Each number is 128 + 32 x the weight over its row's rms, rounded and kept within 0 to 255. Layers, rows and columns count from 0. Numbers have three digits each. The size before them is the row's rms in percent of the matrix's.

# layer 5 attention output, 256x512, rms 0.0863, rows 0-213, columns 320-383
097:141093109130164108115111127094157151151154140097088113098136138140091082148087119067129172087108110107136135163069099148112061156087098120130087115149079148173124186096131147152161092161163078
098:149152099123165156107132190127083125075083146135093112099155198158165150090184139178140125061142113133151140138121091127090179114125161166139095092139168096138101034157096059133024145103137118
096:141142162135173166086108166115103133122096139152108154099198203106099123172132233143062095098108181154158189114097116111137126144114139193106129134144131089156142158079070168110112088128136122
098:130110121126116116145134092133112166171144115139205124160109072122093147113165054088179118097123082068136126157153136133131143113131124089122106074134116101110137105142129087142136102124109128
099:091151095165071119142135177148112118109197143114160110107094139142077125111113161096152174135112074163189155131100127152080098165103103097110142086110154141095143150159175163130132128112169120
103:124076154124128099104065123121094151145108138177146145080156165136155136113105168127063133149052151159205164100147153111075162142163128114136144101142138096147092080073139205154145154138114131
112:136147147154107110145117071124134112129174109137140134137117114132146132165170168175098101155132130086057087152166081137188128147144133143127112187127111151148130179135113145182159123144110088
105:148143086120136142128162163114105096103113163137178099098140159149148106142140159157138132104137165116101121109121099143110126142107147087073126131138143175122101137132105135127097130161097085
097:169129162116115057160162151167108170080135077129110100157105091109184141185147134129173120131131114083127101106122113088088157035077166135113082148100126112038171162155038109116107155071094201
099:142141127164100154095106144099122123148116123093143180107128150120171137132116200239038173149112197200098092095139150137163129146170132131171146200130137160147095096126151168145148142179106121
096:129140085137143113154134173128147158100134096120151114138098125174166158128101144124160173107134171170119128097153146111085100104091117083084104129152184180078116152152133122106130137115181108
096:092135166157137118096118080130139120126137124112145108145127095059104181175139123086070150148117147138123089162153120121161111120200120141124112142135147091128153137128139178076137122129062168
104:112140089128155119141111152110170103107157109086120100115103154136131122087098128134121111123120140122122112158145099146117095161150110133166154134136136137152118127103124140134140143154177066
106:117160097107070129125152088162098093098143197115103072122134135137071150123136105096139134097134117101167153152108110144104147113127126116103113108101121118127126091138116115143123131103155164
098:119130140114137146084063108092073144149166206144161090113144125133064127128150085105113090053114099066129134198155071208134162116181125159153078104159090088194126114141111111183108077154165090
095:124182116175147121167094162172141139102179086117130161126120157133154122118113145130083179150163178131106141109154127115151127181135102152132152143108182129142106146129186138152161098053135092
100:023127120141120136147151172128184075132153123085111154126085126096123105145116122128095162128147130168107132099114186139162063180161069098099166120095166164118159205155182122108116085113106147
095:078166118120134146132128091134131116104155179106103079139139114161089143192150109068108083121142163142075128149179082116111138142187122083052133147122111151167112199135111161138164082136092119
103:184117116142165130091158114100154183155088113126154131113184119111144161140122136118139132141120138132142083140060109089103139108078161163145075120130078113127132118104114097104151160159141132
092:169152082114120100147074151155137130086136104090131103112128149175145090118112154127168106135146125103092192118128157079098157147115100122137131115128098139126125142105077093159118116090153097
100:107134165102104143129116113119132146174144116147098158140138131109098069136121090152149056121113099090149162169093116142135134136063113143165171167147042117163149169077075153146132057136153106
086:126165110146098142123109160148114130124100168080085153098158147145163041114155092189085128090131125125135110099093115160120148142119155105199097131099091099180107130139093128192140121116126110
108:134163143137100133133070154170131152126134126111125165119101145155161070116076164178142183152165101199149180047093216108130149161127069110196158169075131136115128091116195141125117153081090126
106:175080116137142107126233149109098051117104126177131138081154146143138094139142134117161142124094171085106142116099095132142116099041202122052111169140152173126089166107094106153117128164099136
078:149147124162120120119078046128121162137198166099132087150107108130068155159118112092205107145157085109114102182148086165136121092120103146153081127117057153122114156141101083141147122150128117
108:087143150165079077147129103138095143140157142145196106168115075143124156166144076122127129146128149091147091121164139132108169097091164057084086115103133083078155093163184140153141145117097188
118:141124183153102135157121071177159107136144101085123161210102037039119156163109100095159145166145090114097129141140166117172103103136114153151152169124120137101226119125141134064120149114078170
101:084075153144144108158104129132133163198131106114146195181143031176130084093103088125201100134115143146114147072142170090117150119124152022123142147158105090094148112090154126144159133154110115
093:136152148160081102127118131141113155109178069107100173135135132120142162127108145163144155174113104202156143123143123106137133138111128184164157186117112133091155103084162162089180118092134163
093:089162135119178086116181180109087139081127139201171045084139198195137150160216143148095088115155148108135054149149058114099163164115149083053048089103167138124064157202131157179169091116106140
094:080185135135151145140105117170077100108123162169136101110109187122094159144124136118077090155166166117169146169176160131140136148169072137122148095082118104138097100133135157127117152086120135
102:146127091126141127100157125073132138122122145127127098102133174181110149136156112115163126105133125098106090154147091112146108091112192144144093085114133126135116175147106069140166135147187129
101:105122131086123098131173206114173110083119081124079099147078113112146125129141173130111192103132084120109095083095084137119074098145135116081086128134225159049185160187115113087087166123181148
141:147143162091114122175110139179156163133126095118127153162107127100191091090107068128164128172183071159147134158153166110079130201114061109173145144099111139133100116118181128131103074066110129
100:109151149153112102133121125122127128142186139113095133152110117148081129134091111111158126145145096117116142159139123170138099140110118143119121140133113169137159160131200135155153096133179099
102:210105181191137075140119127160124139122126073134190172145147109083209143140117134174166138203090121142125113130121121109116129102027181157169119199150133138096161100079115148093109166132090128
097:080138137141092107113160113098147151166126122145078122123110110152121167116134104126102166133170086131131084183110109155130101171157097100110086139093093120128107127169208100144164117147157130
100:103104144090151137096199164078143118143111135180137126142126126102122099120188095157107130068080082077122105132108056181141105143105180083103096131188171132141155146128107156143114090169149094
099:098143149118113120148131176160114190113152100111179145169133106115138102132140134139125145136111115169160131094155127152102155120104150077112112144130162102088178128135122190118127099079137135
094:166092119126140136111108156126137137103085118112176110120103128148143114148138185144156126115104136143105159032119165106115173041114145106115119127151199150090178128166078137080073182144108115
095:158113107084159166142121197145103133105101115118155152108188140152152037093145107157134092088072137143138172071120117104085181120122174068094159107152145108127130156090062141160079125097102096
103:129143117076073118139119101135111175107126126132147090092121185168128120195136173155149043168153100128192124129124147082097157105122126114131117083046084104094084161139101116131136151105162180
093:130071133116162126118163165088120112130102139136126145113145135130144150074134144139123141121089136173127102086115088102134133109167161134125141112158176140126129088114096147097131178182136131
099:150125149115126080183125089156156124091116055135106097150101099134166146148100124108151063186177038122135107166130145062125126133122103141150122092073080116101129129142130103110127162108095147
091:104127153050119147124099138122105153132130173171141114129097156126138114093111064115152126140150082130140159138190163163076146143164092064110122137111112116124095117158160122138055105112114132
097:159078154182124111087105133085123121149138086115122176124165121117175164117132162148091188161075138133084099126132117152144110107136170140155114186153124102131138122115144120119124153204116120
097:087140126129173114121099178125131166143127137081118159090176151128145054090167085131089088077114108159152120112094146115117185194186095129161098058081110063174110166143115131156148033080093123
099:134034141121166140101174101054174100198085133127119150155144084059146198083138085078123166116083117121085085184153117145150054107135128173154140137205114111183120124115113112109107117238164113
099:117146130145162103129067201141110210078194107116115067135151135179139117129136174097131167102150079120130145129086068112079151161095117153132066154133110057090143118145095111137130092093138111
108:148080135118142131118141140123099109113084148127120125116144127159138116167146165130160114129110150119078165074112116130121153077126176115069117183146144151100124130125071134093095152147099150
098:164087127161083140127142115093135083152137126091113186159140090097161130121115138171137159095059148152101130060104116150152135114112184136131153201166124160117156126087103107132139123174122113
102:104141155099182116099097216121107163109119131116084136089152199147112099098117146120078120095129124126150177129135114145075114182168086156125139121137151112164123127108140172125115092088177090
101:131120128139159143091126130068133166174100120118112146090155171154123111132141123187135091128110122119134090176140100143125099163117130122181098146148081132172105123117138161151168104177176080
093:147073134155199120091173171073148105182103153124150139077150153114104100113145090091117135099092117103125121166078126151136082152090133118141111086144137125193109167108111135129137113186110086
094:080147099195119130201165075143182096148141080120162173194070028072169182096120071185149171144125144101102051124146168122227107123102142123161186110120152159102188127132172103137144136128130112
102:126087108101167153100155110082184139178074153121157121125114123095137168099175069138099154103117131131104056152130110147143083147180124087139097072167159154192105146149174128125147076177128108
092:138141153173134082166112100211148141119142097132131172118155099124134121176102125050141109180113188132172207099095216041079159151073114147090156092100126125118146172072125158107186105050098164
100:129156124160094140078145153123130129136100166114126112099134165109099109141133151164045178096148126161161093108050134180127087164155119099114076108125137148139134130153214154130117160120108138
100:134061205114150068093082067091155124161096119179165139113148117099159204166140083061167091158080111107137161137156165073118179071148170162136119095137134137172136128060145148128112126172074174
102:159119122100144190137162156120154106142111117061092161209106092092165086085093100134149170109145132150062117117159130167144070083106105122166163200162092124086156102126096090094073126138163124
101:098128129093081049140177169141178098134142065112116110149122069109146115136114062074086147088128138110168086109159099121079103133109152078084095119098118097082130143141119120177193104114138184
105:148145116150154136093151151122134132116134134110153088100182154110093113156151172117104091106131134111142107158070079123111128118107119183139112117129088091146134165130047083131141094137123130
087:069094165121079134098127104111126150178099139102142167141148136080117165162103126152091064137086151197200130110168182124088138103134150088125147115101072110074157106097155168088128140131132176
091:196141176133162125099131151121117225133094112129131128144134157107146181131095144136184101145193111163186104182130153102068110109104088192189096100108080102110112075142159094058115126125140141
141:113149073133124133152112113108090130100161123176143077106085145165098156100137157136132115140126111084116121160174091180154129116141123150144161097143147127135115112163112111175128162145192111
093:132171129117126147137162055102150094109117129160101062169093093097103219130145126151128097138174081101078034212171019164156094151171136161141118139157108160146114077163148107131155153194136095
100:156142084107106142166145140147202090136137078074105134183074065111178079062068072119154171152177107122063088145134154141142060146127089120184153190131130167131143121127168095112139166128174110
096:140099172101119100150077176144124113126115087184116158123123144106195101121093162142119111153123132146140168117158175129094109161117122125080124166148133115109096115105136146155032109128100149
112:095087114131110118112135103084143087168126102163124154103139107107064104121082157092097111132082133081145168139089136129160083146115133117095175105157086102132155170086131123140161122186147089
097:028124117122126117137123210113167159141140117122144097112089139147134087094113132124046142086146107190191091106124139168084121217139051063078103091119154107118069128175211148168116074113134113
088:117076168150178100130114200091166132165119065092138149119116109097163095100074106127126134094085063084113128132113122154159094110116127131192115092171135126153200140108125150160084150166145094
105:174089159091117107080105145082096147126100150196119122076133192153123130110117176117133120127092106086148176122120109139101123087123163151137126120150162124176108118089094187159096166166174137
097:093186133135167135158104149172105110103179163102167116126103138133085105097097097106192078102157108106116163151142137148128152121098103148187150110091118133171145123097107140157123120086153103
090:134083139160135135091118140080134089187142156115127189115150114100122077086099126146114146106086106153087150116074135208170103171114130131141154174179104130158142122084137132128075086181082078
096:124116102081121159128121093132122110122088161105109099135106125122094136128107080084156092114112116111127156136162149137102135071167123126139151102136128141127151114113109142087108178117178130
095:107174102146092112181111106178117103100177122107169130126100121149119115136147146169140062161162129141120118134170144106139148163171089109134184106091131149112120142146153107121125114110061115
108:123146179148119111105131139153089146111113132147156154108161172121160147175171174174090136158129144144137145100126147118138156121115143150129125163105164134146118128127118175117125112091083167
105:066126185105174130109136132107084178135165167133127128142127129122065127174118115108153092082116090103126140159133070168132134116123126109080073133153093139118147142117089151124111055127129117
103:115133113121083102120149140136162099112134112060128116129114134097167121140128096136083134129112138153141096120130121126114123124137136110110116155104129174099162150114149154100128126124135131
100:049122126167206121157148148091138135140179094148128118148124078158105149141138132119128114117117150084059096186168049138162099166135120104046084166183096125107136187164107142136139040164090064
101:126117155094126126104128106114131177138111169127134073163130140150113119175159109157185053094143095109123127120140073143084142086144131076110077150151093154104116134145092097131099109139084122
099:135118152082102066105111141120133145107115076180080098096089159131123146128090172118111130188159072118197147154144156093079093157150083138148130110091125146095129102127188157094112200129153141
099:159110064129186130119163200129093096055065134209187099034172208169188131084211183154092129122072187124108137082146112108076155131123185136050111106187255151153068141156099147148077132120136097
095:146132105167166143110128198104100136162080137076111227091184166180198073088140134242112163086089216153113127074121163131127173132083191108211128144136129111167090062092120127170114138129161098
097:139131120163110154131065120133118135153190154077152124155140101155077086110103151143137102138153097136106142161134088141137113150161077105185156130142062061153107114117103095179174124154131082
090:080109138126124130111134145097120110142118119181127119102113141119106162147114208121071148118105142094161139110128138137096093114135110120068141106138125127103141179132098162137116162160147114
098:072137126174178143109142157089173156141170126123124124122094132145082175130148171138115171109128128172114088104126105149148086154167088131147135120153187195146150177154166160107195104155174058
100:115147105129102151166162113166145090078166111077096090207059079094107174122133130094128162120158122161089100151173077169165098121174119155071148162139196173082154103175143132056117133115129165
103:115153147115093089158138140176122130078158108134115118137144107134155106189167129114118139140123134082123159089100110082117154102109163131096118157099146109096179179129091124144147131072129159
089:075106171109131129144089121123125136158120113196107171139154110103140110117107148133097088149127102123138181097134191102161155152136097160130197152125116068142139120079110115149084120112089145
096:144141129132094078176086087187137124089127062149107111117097122163182133159125164149153138191157116113153151116121177056112161124090120137119149141094128148094121122112134096140128178093096150
097:168119120147174119183086166147146164148144081093186174195145085110207091095130112184132091150107193193126142097151165077057156115048115092116168159156092083072118121106083106112095127121081098
106:144116141195121055145102118136137125164144057127135188124134095112163149164073151121138159166114167106148162134096200100105120120043124174121124148111067123088166126072147140131172131105131130
107:154109068076131184131160128115129130141127164082121123168127102144073070112100117091159135088122125127086151120115107168130100100112133086074134156177103135112127152129107098096103127151169106
095:116131133153135145135097127148119131149137192140180132118124126140098087140129109118120144120125124137150176102082162166126149156133107106108117068142178171160133139139147165136093108122076099
094:106093105118078129096139132093141090131093131169099125057104168133097167110084145112079146133075124120187154105121174131105101098154125133102158071104135182127132125108163136123163203143182117
107:143120173169188069135140135159135120109154086128100139124154105111117145179109129066145152165119162089116147137084126078144111098094153184105116137129150129126174156095114145093157148101105156
100:184090121134035118118113117149120106117152136118093138131093133139099148103048146090158178191120122207137205097118192128076098140155099132088159175137150234101114096107244121090135187132150164
104:132092146123138148107146078108127128195103136089161157135173119099113092161130108138142053144126137121127108158121140108159144104095146140180130114110067123161132149108096091134145117177113133
110:137163111139083125152090106197112116075165130136177119103121152146115134142110161116120089180128158190140165122143164090113164169146113143117174132096157166144097141110156169104135125094065154
103:106125145132094116098123115117107090119150154161081121083157151141092115197099170103101108113109143100146162117086112127164138110148151183132142125101127155167151131115112113166175160149145160
102:168126104102125121124195151131139077094083117071092124109127153114162075178134117138148129109119167124126126118125107126096105105082148097072096167123117215091152172119094148077130120108128100
092:107097133088110086166119184147123113127120090204164136120138103111176073069120078116139119114070098050162188108137133162086145107065175098085170129177196117126162121082112117185072142092174086
098:075107104140118131140177132126169026158118117134156157141078097080122085120105125166092175137124176111120115096100170183165086137118128045075172163132165159072144128132180098105075160169091099
101:099103162156138043106108130108112184150134111185141154091148133170152149138166136145142154123082125075141138128154113123115173114102181143133076141149150136149135130120141174200149107121152101
093:072133169161162082126153098115116141143130128163140137113130121135130160209175136171130077109116134091141091105125123095113165091134150075099088097089085126088161173121103149149150129107070106
093:098129160079121089116135116113121185105092088134092067145062149157118178161113158138154133146187036086176094168188127153114101103129110121139069080086098106045135060169164143091119186122175168
104:193152091102134186146152096165044141087119174172163069156135144170091192098158143114216094144152097143141134183134102123120156107093153174138144106145134105116085012137113068109106148107145139
106:132125153120140161098146109093090121149068183135128145122157147122149130154171099168149090112095136108125117104113114157149166053120188136150080120132118099127152123142052144117080143145106160
110:142115123162156104102117141087155161143122059116093176093173115132158091129130149132084154129071139108128102112085121104139113121078179142158106121153128076143155148111122155151173119138169115
106:100138124121160160143057100122118127145128131119145163146130114139115120093096146177134076143137163124094155128176174117162157112165117118167199133138066068139114114098104099148101120142131098
097:188157106126099153148095124154119108096148123098105133101141185133152119086076129125167160151132115137120154168165129125140137140111131202185185159114119141182104126074136161139131116103180127
093:092189126104117175119101162135135140097141144084088115110124192155112065168144181175072106112171114177135126103123094126147131161175090114176156148083126110156104176138081194130135110101121135
107:189094108194117075136106163127131117120171091175107145062138148146154149065064167093117196178093151146132182162111163148102101206089120216130149169162159173181082100100213119190153139145159107
094:101111139092142072127153127118132144087122107153165039098078140136100182142151113065128139136127112071150082164137076143131121105148155111078097055129191112118140133145129172123148128120157174
105:131085165079157107120132138117152165149093098131127172153141134101152161116127119101129107168111131187151128129170177096085101130155130108096119129155129127095111123106174154053088120140125149
106:071155194169158110150101102150114172143207101115124141164134092128076162155138124097160126160153091082134126170129118100176152106102101184183134122102105084127187142121101148124185098111153145
105:139133119140095124142159064158179091151150116122134127149078063053094157155125070062100147129143088071163106186119154166167093110131084171159137087099133148132153140160136112096127155132122146
110:176088142119185134117176171098114132128063134181121147088182169144152117171138179125093089124097185110141147096101136097087107098080161159054091115150136127106103177125063134118096137112127151
089:087138099176155111128159115114196116124123093137137119122111119090144167135153108097097148138131154162118089138113159092157075169116078150127122098110113145133147190157175120092185052134068119
095:111143098097061206110154092144148090117118177085114110149112115122077128150130112095122158118152135214131120074123142125167109109236116091136147113079137162123108114155161087060190168131115171
102:148086143132166165115114139099138110181122161101119187144157116123121091088126099108164133091108099153086147111122157108137137166166115101146149144165136160178124133121139104128096095182093061
096:130108162121086084144124125149072183118109102206144143094131159128171170115147163113145138192123118108171158117141149057101161110099142135118148128098131107096121118109120168146135150094160192
095:127112081168102101155121104149147080123134075105149159131112074115162118104124136126125169145089179099100096102144143097160119084089174117152158157149172125120173154118111142134172163136129105
102:135100126086156113086146149100127143134074152161103125077168185145084130158136120062107095110095162145206185085093165067078129121143139110068116036106160142147123176112125148103156131121141155
112:141192053081080186151127095193070096029113208130124059097128187142075140145131144099148086135150144169150168116132143123124177086193141163094151096064169152127101114152110098084115174068138193
109:134198121176139140148078116198097144092213160099147144143154132147110095145152149143148113132144139138092165112138094120143178127108138150131131170127137135151139162113086128154136094072101099
101:099149161160080165121116045144091126152138170157214140132119129088089183189139157153078087171131174155147128127148166141200147125191129144114169126093142120158119124136171167125142126129073179
104:091105139187122130097137090091086121158090142206161141081149141112107222122134153159110125157094151147186105154112182128139154106130158145128129086098104070127106092129182117122105181169090184
099:109132133124058091119165077127122118160122127108118149150103122109122160167141059134145145127107146137200097106146138107138147081108157106150114106074123177086173141136147151097182148113157187
116:110049140130132123075153113029178115210089099144120179093164144087111120136135127138110076107083107133167123130107160124156079120119130144166149081137093120160137193087108105129142106208142109
104:107194103092058138161163114167142130108138125080140118161075115131109084184138096140123075140196105162154089115139145114152141130139111079139157092036124159103145166192152133108157136057107190
107:108173123129136108154076169167133135097188100129152101132125127139133105109114130100129154123152124123141148166104127138093134202107076133136138134133133093143124120136146130153104079096129087
086:170128108073127152109146094119166143125106126155080070161097103108097182084135126078127160132157112123115097152136107126110062139166100119100120127153133111110123112153139067094134137141190128
107:136169169146123120160060091181093201119174114184209136111135163158152158108106134128160063186177133121145166202181158075136178186119081160153157108091087084194089124096163160172146066092111138
093:136140082129117095116117119110179145155149090124106142105137112150143119107110108095105176108112137092136105137121119129127123154121127142182125128130103123165129164123108120181205107128180104
101:226076107120152127130123040129105206159082167137143079154136078155102142152133127123195092152134089136133146139086132109066148097099106082101087104163043118086091086136097085095121170156069149
107:168202054087132198157152113152089110073141145106104077119129163196097109112174163154155099108186148100069123152156058111172151152149130121118136128122116142166082133148063100177158106100155093
082:118079114128214115116139172117144116125077143069112121098176130140149106127081111085102147101074167188121129093111115139097121136158142091085092151167152172120123129088125214080108124148108133
098:206105131189158127117182139088147092148070049136139191088208149097210154138186176149076130163115249152096084119091146072169105107057189209112139126138150125141120188114107102102175131147137150
101:126156144162100122139084103136122143096170123103176121157103128134168166143172098152164152177142119141076111132186131101149160121126150114164114150118123123105143125142159140127136100125099156
102:085151101100157124190133143170132087111160127156194124138134098123150106055141028097161044127137155133120145154177146098091174217133114095099190104139137134173112133088144100175143033097105093
089:144112134088119141129086134123105117124115108087122148150133145128117088130130116151222095139124134106116169112197165143138127073149157123173164180134101091087161142108101133093065092147137127
099:116165185214182144121176135144112090130138108114129188116171135116134156167155162186098138138116199133114087133117110113183132134119166160149132160123136151168137144105107153122180109122066114
102:133141099117130151155138099173156093130153123071125124180107076101107103123119103089127124112149137124086101128130114121162134138153114129138162172128129139127141134131089095092128125117116105
100:132174092180129181115068113140111122117137191094127138132125151154129147107133128169102176124129176179085141082126149155144169150182111133158133148121150145154089076151189126143130135129114097
098:170160165131162157141116084161064194127132157132144124169142142150077146174097162152136059142175138146154146150104142101129164093074105150118124110095037082097119100121087106103135130104094149
100:164081146137146075104073139106161194145130057121152172081163149113122075152065175097114072169080139175181191107089160092098109108102132149143115093138131138128145177077132161095154142136125131
097:136075167133103087108111139088159164181176087159106164134130089102090095117059161105120133145126071083138164154074131147140063150112072163121162144162064105126171171094124109137155126156151121
097:129125125091079106132115091152157090142147130143098121109112132137120110135148114071055162122148108077141157136136137124103140177156079134105155114115142134172073125129127117172171115103149138
098:134190095149134114195150126200098095049165130200170072081103187165156136095145118127140139144168132140122144173152126151114150221093103142077148151125182198163056096128190149155114096048078102
090:148194119148164131189065149195134138077163129129130121147117132133183128062132083153162134168168116118099144168142159112098143195098065160191147141125133113169098116116148119183100094061135083
095:125148135168111128139108091153145137128156111124116161143085102126113163149078184133117153188144163225158145111113207108158112135138082161156182118095140146136119118130205155096174138127114150
100:144124134121096155128094097146072123138128214148167130141132125124125140141122085113167144136111128121132149132146144187095157117132148077126117154152117142127104080124145155119061129143078139
103:164129135103146094117131142142082142078091159133149070074143176177141152153150137098150128129134129135148138136113112097071172155131148124098079086119151142132079084112133153123142132096118151
103:047118106097154130130162197110154125125142134105153074142105143123093117111110119046129148112159138140129116141193128168086045104131088085048106139150161136068118174196136131082074118137167138
093:139102113158112111119118104111146133130093089141158140077126133135154183122091167132120171188086175137124130095122161080151116123151159151156151100135176171165147120087195193133228175147160145
106:156087152123167140068117159078097145153076133143115145097187157128167141101124142173097152124087186134122100139143121139095138116142158130157101153163096079153073077098102144138112141181138114
099:125150100125134128114138117097142160137139138113147134117102141130117144143134128165141143095129146125138093133130117152154109126126124129168112126129144157119124124152126149112157115147190106
106:163149144121092165127117080146146138136135156120105098174065129112116169143107139130159154156218098188102138170131158161130096154149036141118128152117085174120074081160198068094111119119109144
091:118129149159092072084123153116115176127124093108085093120166131106134186161123146123097161124107139137228083162095089118071141098070159168129045103108102082098182097148145162110168137129189192
112:081170156181173142136056183147131159123192101082179174153152125110154111113125165172053130132138166161106117128166122145159146169139098155169146156148133080164132137125126167152133088107128079
100:160174099137061187123113081144118131134180175134146142136156146107078140099116124128091134165144122171119136154125116163126093197177080126140160173117082135166090174124174123130156099121131097
102:109084133152168180095098115068139095197077136123100187116172114119128068109131155198040121084075178127113124103108151158164149150146154117143126119151080076169109117113102139179112123193074099
103:076136146135184132147142131114100123123136147138144103154100126099098208116150101114144115102133138111112089178193084168159116110178131145114111084148162132133149077152129174118110132126142148
107:139126117129137134150111123146150067132150121152149147105138116118141117072131087102131151133143164093087147175120160125156119196109106140127184132153129121206082147092148100189129069138121090
092:055136165155147093115086168125145103092122126116105107112121130100145133192167153165099135093082163112142142063127130144109138088146148107097102126153184116092180141138095170119070146127108143
098:147119137159165116077110110092115198144105140159151129089199155138121129162175159105093103099090159130171128124075102125119152122108151143115040093154129102161124160135088134140156065136118124
100:132155141167129130138171082139104129130140161158128118095119160166083163168132148119174078123160140127168127142087118084137127140112124153127133055077111178175116131104137154148232141110128140
100:141174076109184170117086198141112132080121179107129112101174198151115080121150187155061136083137172148101172103105123152124161148135127160108137180144142078154080146138054114138071103076145087
091:128130159120148138126105104130154115132132115129137102149104132085117148080128110106106113125160083150133107191146106148162111168137098161161154076142115104187105090116130158155119100155104131
109:130204051162107184163123072166065106098145200107206103145134128160094153141159115142158111138182167113090101144168127136153169100141149127171132102087119110143096088174118066154146141109128133
098:124138046133123187140161155155115088112083172099173142116152131115124099066138080124146127125126136172112111121105176136131133150162137103131161109127164127124118106153161105073084139105101140
117:137200068130119153171139121173119150076164130089165074162097121146119154141159137139134128140203151122094072164194098144130129116146106103095112129100114124075105119209113086102128131072133141
163:168119173139077130129126100153139114165112125124129205153153113095190106130120107162140145170133142161136162107102192086128139148091125133177157189106093134136137114082163133115120123125092136
098:125132160152111101158130079150145096119161101140123102164080122094114205175107141119110119189152111114127107148160135103175117132161092170112138111076149196101142124134156166108151170128085173
109:191125135144169136136134121154116186110117120118125113173147104117162160110143111120197146145140105161118116140121120119089143113117130147138080167146109123080116088135113085056066142124076128
097:132149142144044111116124135129158113133117106094035153107134140130151121130091149166061184145131137164172117082081151118109114155134125146172128143066102147113140097111186152110215172111159164
107:154125154096171156107153097105122119146093142194143106097128154098142171105160115139138079138149101074110096224163090113139120161130089172167133125151082107193085112122096126168116090157128101
106:136104152134110137145122160120139130157130110119182166186105082069189119063117080169128192140120155109102104100172147174142110084090160106150144154161170079085183078136158109144070162154145142
112:127121096095101170139139082115118144147098178108141094201094067140120152124166080160191125087145105113098089113171113164156138037165146075151104114142126105084110068202103045123080143145110175
112:146122090090136166122189100104120129131090138155161108133117124143111163140149153146152069130130133119127105117133148092137140077147143105109122070109119151101115143169097078098139166171110128
089:143162089127150166166087114195100090095141180111182119139142118135135149102136059115122107102113208152135145153169150146103188141166116129113146097136136123161059066126126100143104107089079118
104:053121168113099108120109121092157104167152123112095166147070138064149147124084100186081153141130132103125104171199141179161069140166108137180164160132090113127144099103200175147104130161176120
099:148108088081149166134174110140120080102059156117062090134112131144110132144155112078141136072113129135130155062121131093110160060138143106065127087136156176085138100156063104069115190124109139
085:219111148158119101129098126123141112158105086140076177113143119127169113113090136115171171142105127075113140128091155114093109144042158147172132149160076154162122120058143146163151138154147072
094:154166158153135122171130113194149101084173106113110118213083072133167157163142114094197146151207131136041116084136121090170138116133120181114129213122180205067155125159118060074131141077066155
092:163143097135103096145163079145121114098139109148123111118151143125136174125184136083141164159137109079103105120106095078157139121099150180153116137102136109135137179125091095144175131110152120
092:131096133111165085129177164126161148135107094064110165126141134115183152087134084120151130096095154165136094117162116079092150113131169106130103133123138146119115127105122125124148101124113121
094:126115140053124138124143127086156117152115117148162123172107101118157124072135063140159095093124060124119052149202076149122108131169146093190145106171145100129131065124136115137107138172151118
101:125106118140117126125199097122150082151090152115149102151102080064143149109166049119137189119137097100086058146120131169167095130135133107122092144140148149116140097182155104085089124165062139
098:171161089196142160136108128130178058120138082077116161125162119070149132087130131135078180126128173155094116167077129109196098193092112236212187127145112103206147105104118114114160110160156075
106:177147051141115156145176126147102091087091149111098111116124165171139148104155141144161185128148142157114105109117149130129120123143138137117127109112170179104083079180152063102100176116129127
090:158109090142114117119161140144118062091115181113103080079140134118079121133109131018139208113094126102137170091045119137106113096120142149095122106129184167138164147143119153094127192117145154
100:131072174108163134100142173092122131183087129172089182118166147122133123113095117088095145122100156125142166102103162137109106163133125119087137138173155128145127118088171144126104126145163118
104:146128102153143202118121125133064091114124195133159163106177146144106114099189169163122129096085172141068176088129123147163172107176166130086157157182185105144113104138072098112049106127087105
095:130143139122138108146193151126151083081106046153055113126073151116152169153126194136089159188193133091097101171132117123209062144115107184103169163098188151114146147153150124068102156123154134
105:188061119107163135135173143107110111134057101193121141113131119099134120073147120114166108114095088071106168126123136144137126090115157145082151098181210134102144078131093076087051167153127125
098:081123115100131107152089187123125135118130119148111131103142151163143054132115126114102121108139115101138192093122153113115134169122102113112163102118160088132121158137111125174118111095171117
103:052134171111168129108102167128144168148141176099157066145113138129051106108138075076113081079161049102149117177157103182109142142180081084123099050120142079169125145157142173153081071107132135
106:157143088095119175125110134144065142105110169084128115119157151186130060134145127200155066084116143151130139089137100137094192082137185079141118136127105106123097105125079120161112135104123133
108:124089148110148064133124128126180138153145057139089129156117087103136129125099121051125156138137111093142133145132117097128058104100092139111118134148128111087160164125119114098142137128161119
097:093088150114124114115139121071155154175080126174142129133127104079120140111110097112085124104101096079165119115109168160127108077107144100125095084124084055100153131142099123133087171166128150
099:155088136121115136118107120105127162174111148134103158131139115118113073140110106124116123120100110143137173092075129126131149141119130110135120121123108131136139126127117115148164116148088143
097:114103169087138123086143150088138111127100138127040142112134163088101124137126137111079153098093095075120143127121096180146076124174126147123129152147151155159174184104103181117103119139168119
089:141148123135068195147109057154101101151140200134147131189091103136097136132121099171179138154187106142089125129140143191184144101161116106174160174119075150114105069154169077122096176147084149
098:090102142054116123112140157106103130134113148172098123082133161150116084108130105131151097126108097115160154098130126124128169143153146117132138122113173119156114111125124140165144122123151158
095:105127185146101088088131109119143087148123148153124151080100161098096136173069112102105118119109167145212149121095165140130109136114120144153137074082134146165120125072182192120171116131110184
105:041104186091135098086138150082121143145109140144076105097127176142088131199109163140109072104120108119195129122134115157109113112145133115079088094094101106095118136123128157126110114133146185
109:174083115158172191078127108070139139171080156133149154124172146096146178115124167162054146113081177203126105127110144141156116134153133149153125124161111096166069075124132138098119139211105103
100:106152062107157191156128105135173083096128141118178099137098096137123111074166107102128133140160153146025086130144138116188140152163137104136180122138221128189113157154128104142139105154115125
107:171064143084168142062165189091106148148060187137128105104192155088109090106141107091127146069070095116180163138086100181048108079072169123103055093192121104134151129116064139121054128142165141
101:109077191119119090128087132137084128137130127181160136106117149109149102137135129151092098141086070097139199122154138137138175133135117127116151149135168129164134149106137195188077085096079135
095:104150164115105101106121138129131139112151133130147075118095137150113161168103147130127154113148108095137088130136095158112099127130136088130069136111123108106143119139137170147141150112151121